{
  "n_layer": 9,
  "d_model": 256,
  "n_head": 4,
  "n_kv_head": 4,
  "head_dim": 64,
  "d_mlp": 832,
  "vocab_size": 8192,
  "activation": "swiglu",
  "norm": "rmsnorm",
  "norm_place": "pre",
  "norm_eps": 1e-06,
  "positions": "rope",
  "rope_base": 10000.0,
  "rope_fraction": 1.0,
  "qk_norm": true,
  "attn_scale": 0.147,
  "bias": "none",
  "tie_embeddings": false,
  "parallel_block": false,
  "init": "uniform",
  "init_std_qkv": 0.0253,
  "init_std_o": 0.0253,
  "init_std_up": 0.0253,
  "init_std_down": 0.014,
  "optimizer": "adamw",
  "lr": 0.00238,
  "lr_mult_o": 0.779,
  "beta1": 0.9,
  "beta2": 0.98,
  "lr_head": 0.00495,
  "warmup_steps": 527,
  "schedule": "wsd",
  "decay_fraction": 0.841,
  "decay_shape": "linear",
  "final_lr_fraction": 0.0,
  "batch_tokens": 32768,
  "seq_len": 256,
  "doc_mask": true,
  "train_tokens": 182800000,
  "steps": 5579,
  "dataset": "wikipedia_en"
}
Each number is 50 + 10 x the weight over its row's rms, rounded and kept within 0 to 99. Layers, rows and columns count from 0. The size before them is the row's rms in percent of the matrix's.

# down: layer 6 MLP down (transposed), 832x256, rms 0.0953, rows 451-453, columns 0-255
# gate: layer 6 MLP gate, 832x256, rms 0.0966, rows 452-454, columns 0-255
# up: layer 6 MLP up, 832x256, rms 0.0962, rows 452-453, columns 0-255
down451 105:45 56 47 52 37 54 58 52 51 45 29 52 45 40 58 52 54 64 44 32 58 36 57 65 52 48 56 62 47 49 49 47 54 53 44 50 54 59 54 59 48 55 55 55 46 55 51 66 58 42 46 37 62 48 99 38 46 44 42 51 41 64 36 47 41 56 46 49 56 53 66 48 35 59 51 29 56 67 49 61 36 62 37 44 65 51 50 49 54 46 52 53 37 45 52 59 51 75 59 54 50 59 52 38 65 52 60 49 62 56 51 46 42 54 35 51 46 53 55 67 48 53 55 59 57 42 52 58 46 60 52 53 69 37 54 53 44 63 34 49 79 54 60 55 55 50 50 63 40 50 56 49 54 45 38 56 48 59 30 49 52 56 39 31 65 34 74 40 63 47 45 44 54 62 41 45 62 43 50 44 53 48 42 55 54 45 51 47 57 35 59 57 72 43 40 52 48 48 50 39 37 51 63 70 45 44 51 43 55 46 59 54 53 45 48 43 50 47 46 46 49 53 48 50 61 36 45 74 49 41 56 45 49 48 48 46 50 45 37 45 50 47 44 47 44 46 49 53 72 54 45 60 54 41 50 39
gate452 099:48 49 59 61 23 60 47 59 45 60 71 52 49 27 57 55 65 48 46 61 48 54 63 51 54 48 53 53 60 47 37 50 61 60 41 36 61 44 55 64 44 38 55 50 54 31 50 34 34 49 51 37 46 47 57 47 50 47 57 51 55 58 60 46 65 36 42 53 56 53 43 37 52 35 43 40 53 40 70 57 61 38 47 44 41 51 54 52 33 49 63 51 59 61 55 50 34 49 29 58 79 55 60 40 56 45 54 37 50 52 64 57 46 48 52 64 59 46 67 45 58 42 55 74 41 57 52 52 62 66 48 44 29 57 15 38 45 58 57 64 44 60 48 52 52 53 47 44 52 58 49 23 56 45 55 45 55 64 47 62 38 71 50 56 52 40 55 55 53 53 47 51 40 57 45 54 37 58 53 50 43 57 24 55 40 55 41 52 46 60 65 44 47 55 56 52 65 57 46 66 55 41 56 49 59 46 44 59 47 42 45 42 31 40 38 51 67 44 52 38 40 48 51 37 43 44 75 56 48 57 52 32 52 65 50 51 43 38 47 67 50 53 56 51 44 26 37 47 60 39 59 62 36 66 30 55
up452 097:48 41 47 54 49 43 45 48 58 64 61 58 59 48 39 57 52 55 52 41 34 40 62 53 43 56 46 47 60 33 49 42 50 57 51 42 59 47 73 54 49 66 40 42 61 50 34 52 54 38 45 42 49 64 51 55 42 38 34 77 35 57 47 63 53 55 60 38 56 29 52 49 50 32 64 53 48 45 34 46 56 55 41 44 54 43 59 61 44 59 49 39 44 37 48 44 46 53 49 62 39 42 48 54 47 40 77 35 63 37 43 40 37 44 50 41 54 71 58 47 21 49 55 34 48 53 54 60 49 40 51 63 50 59 53 70 51 49 66 37 52 39 50 49 36 56 70 55 74 54 45 42 56 50 61 54 25 60 67 39 52 53 55 50 42 39 49 49 44 46 53 49 45 45 33 29 35 40 56 53 45 60 43 57 63 42 56 58 52 57 66 43 57 41 53 72 56 65 42 49 39 30 49 47 46 54 43 49 36 50 56 63 43 39 53 55 38 36 39 63 44 40 74 36 40 68 39 46 35 45 45 46 49 61 64 71 58 47 54 55 41 57 37 25 47 48 39 59 48 56 63 54 40 45 50 46
down452 097:45 34 31 41 45 44 51 44 46 46 64 39 56 49 50 35 33 46 54 49 43 40 51 58 50 45 67 29 62 52 60 47 50 41 64 43 58 45 54 52 45 60 30 41 49 59 53 59 48 55 35 51 52 37 38 37 61 34 38 42 60 44 45 50 55 54 56 41 44 60 53 57 52 41 53 54 53 45 42 42 50 44 45 62 52 62 54 43 44 39 41 33 39 58 46 28 53 58 51 59 45 66 47 65 58 44 43 58 55 36 41 35 60 46 40 47 37 40 36 46 56 39 41 66 53 72 40 46 56 32 47 31 51 65 55 47 29 57 43 56 51 48 51 49 45 40 62 59 45 56 56 65 46 49 63 51 53 60 33 33 51 44 62 58 46 55 53 55 60 42 56 66 71 52 74 68 60 42 56 61 56 54 47 37 46 51 39 67 58 67 35 63 56 40 47 29 36 60 60 38 60 46 58 48 46 67 45 29 44 41 54 50 50 46 55 54 46 68 28 53 41 44 45 70 49 51 59 50 52 49 47 48 49 51 39 37 42 52 48 54 48 59 47 56 55 68 71 44 33 55 54 40 75 16 61 46
gate453 099:53 33 40 48 57 42 48 61 39 64 32 33 60 53 53 55 61 39 37 44 36 39 41 55 56 43 63 58 58 50 54 46 66 61 48 57 46 59 53 57 53 62 42 64 55 40 56 54 54 50 36 44 45 44 52 63 46 55 34 61 57 49 52 42 33 49 40 56 49 42 63 35 56 54 51 54 57 23 45 52 44 33 38 29 52 62 44 48 59 38 37 40 38 57 52 47 34 30 48 54 60 57 36 68 36 60 27 54 46 39 69 55 50 43 61 49 56 50 44 64 44 49 52 32 27 53 57 51 32 55 32 56 31 59 61 48 32 48 37 57 50 45 50 36 38 40 42 57 55 52 54 60 34 55 31 43 45 64 40 54 59 43 55 53 41 60 46 38 47 39 62 50 58 53 40 54 67 55 57 45 38 54 68 29 33 36 47 51 53 41 46 52 50 57 51 54 65 43 54 49 49 40 55 77 57 53 53 41 54 50 32 58 34 49 47 47 61 42 31 32 41 37 46 62 63 54 46 53 57 40 49 39 50 70 55 44 64 56 45 58 64 60 39 38 50 43 41 40 56 52 69 50 36 54 33 42
up453 101:52 71 60 57 58 56 58 41 65 40 63 53 49 45 53 35 54 47 62 59 63 45 38 53 66 51 51 44 45 55 44 60 37 51 47 35 55 43 53 49 38 42 57 51 44 64 49 44 56 57 43 46 44 45 50 40 44 27 61 50 53 54 61 68 50 53 58 51 37 79 44 49 33 51 42 54 60 60 60 34 61 55 70 59 36 41 61 62 55 82 68 56 66 50 60 32 66 59 50 58 58 58 55 44 49 35 59 59 41 33 45 41 45 55 68 56 37 31 58 58 45 36 51 60 50 52 48 45 55 57 56 59 62 44 37 48 43 41 51 47 40 46 50 62 44 56 30 48 49 66 63 71 70 49 50 51 53 47 65 57 40 65 39 46 61 46 53 53 52 59 48 38 59 45 50 65 49 38 37 41 57 58 51 47 63 55 55 39 48 58 65 44 40 34 56 48 62 56 34 60 68 50 34 42 47 53 44 51 61 30 50 37 50 45 64 49 58 46 62 45 45 39 35 48 45 55 48 47 37 61 54 43 69 42 51 62 51 45 46 54 54 43 59 56 44 56 41 62 40 59 40 29 39 16 59 66
down453 101:40 51 38 47 45 73 54 35 62 45 67 40 54 72 52 53 37 32 50 56 53 58 52 57 50 45 31 49 53 47 47 41 51 45 44 40 57 46 47 50 57 43 42 40 34 48 57 49 51 50 49 61 51 41 63 51 46 37 45 50 46 58 50 55 54 47 38 56 52 44 34 34 36 43 55 46 44 56 52 47 53 63 54 66 46 46 47 62 58 67 51 41 55 52 46 33 43 43 55 60 60 82 62 34 39 52 57 60 50 34 54 35 67 59 45 56 54 48 49 38 42 41 00 67 55 44 48 47 47 55 45 52 55 65 40 50 52 40 57 46 54 55 66 54 31 42 51 45 54 36 42 68 60 41 58 58 57 44 60 48 44 50 43 63 43 46 52 81 46 64 52 41 51 57 42 34 46 38 41 65 58 51 37 43 53 48 50 49 74 49 35 60 55 46 61 44 66 46 56 41 52 56 60 55 53 60 51 44 53 58 47 58 39 47 49 41 56 39 50 57 53 52 52 23 39 63 59 59 60 54 51 53 38 46 56 59 56 62 49 50 44 41 47 37 52 41 57 60 68 43 50 37 45 44 59 49
gate454 095:47 35 52 46 35 57 47 54 58 36 55 51 60 48 47 57 43 46 50 76 66 43 53 53 72 47 38 49 46 55 45 62 75 59 38 33 55 58 65 37 72 54 42 48 46 47 57 50 36 40 47 39 53 50 62 39 61 45 62 55 38 48 37 58 43 57 47 52 63 43 54 35 43 53 42 54 60 48 36 47 50 64 54 41 56 49 45 60 58 57 50 58 54 58 36 63 60 59 49 62 55 60 48 43 50 56 36 43 54 60 50 48 51 47 41 46 49 30 50 64 58 58 59 53 50 60 56 46 70 38 60 56 53 42 65 43 38 58 49 44 45 59 31 53 52 33 45 39 45 58 41 59 55 44 37 48 40 69 35 38 42 64 66 63 40 50 64 42 63 34 60 34 60 35 47 58 52 62 55 62 53 41 32 58 44 52 65 54 75 60 58 60 51 49 33 72 41 38 32 66 44 49 69 48 57 49 43 50 42 33 51 65 45 52 65 30 48 61 56 61 49 47 45 66 44 48 48 53 51 64 43 60 72 50 40 64 50 39 38 54 66 51 42 49 64 39 61 44 40 57 45 58 37 54 40 26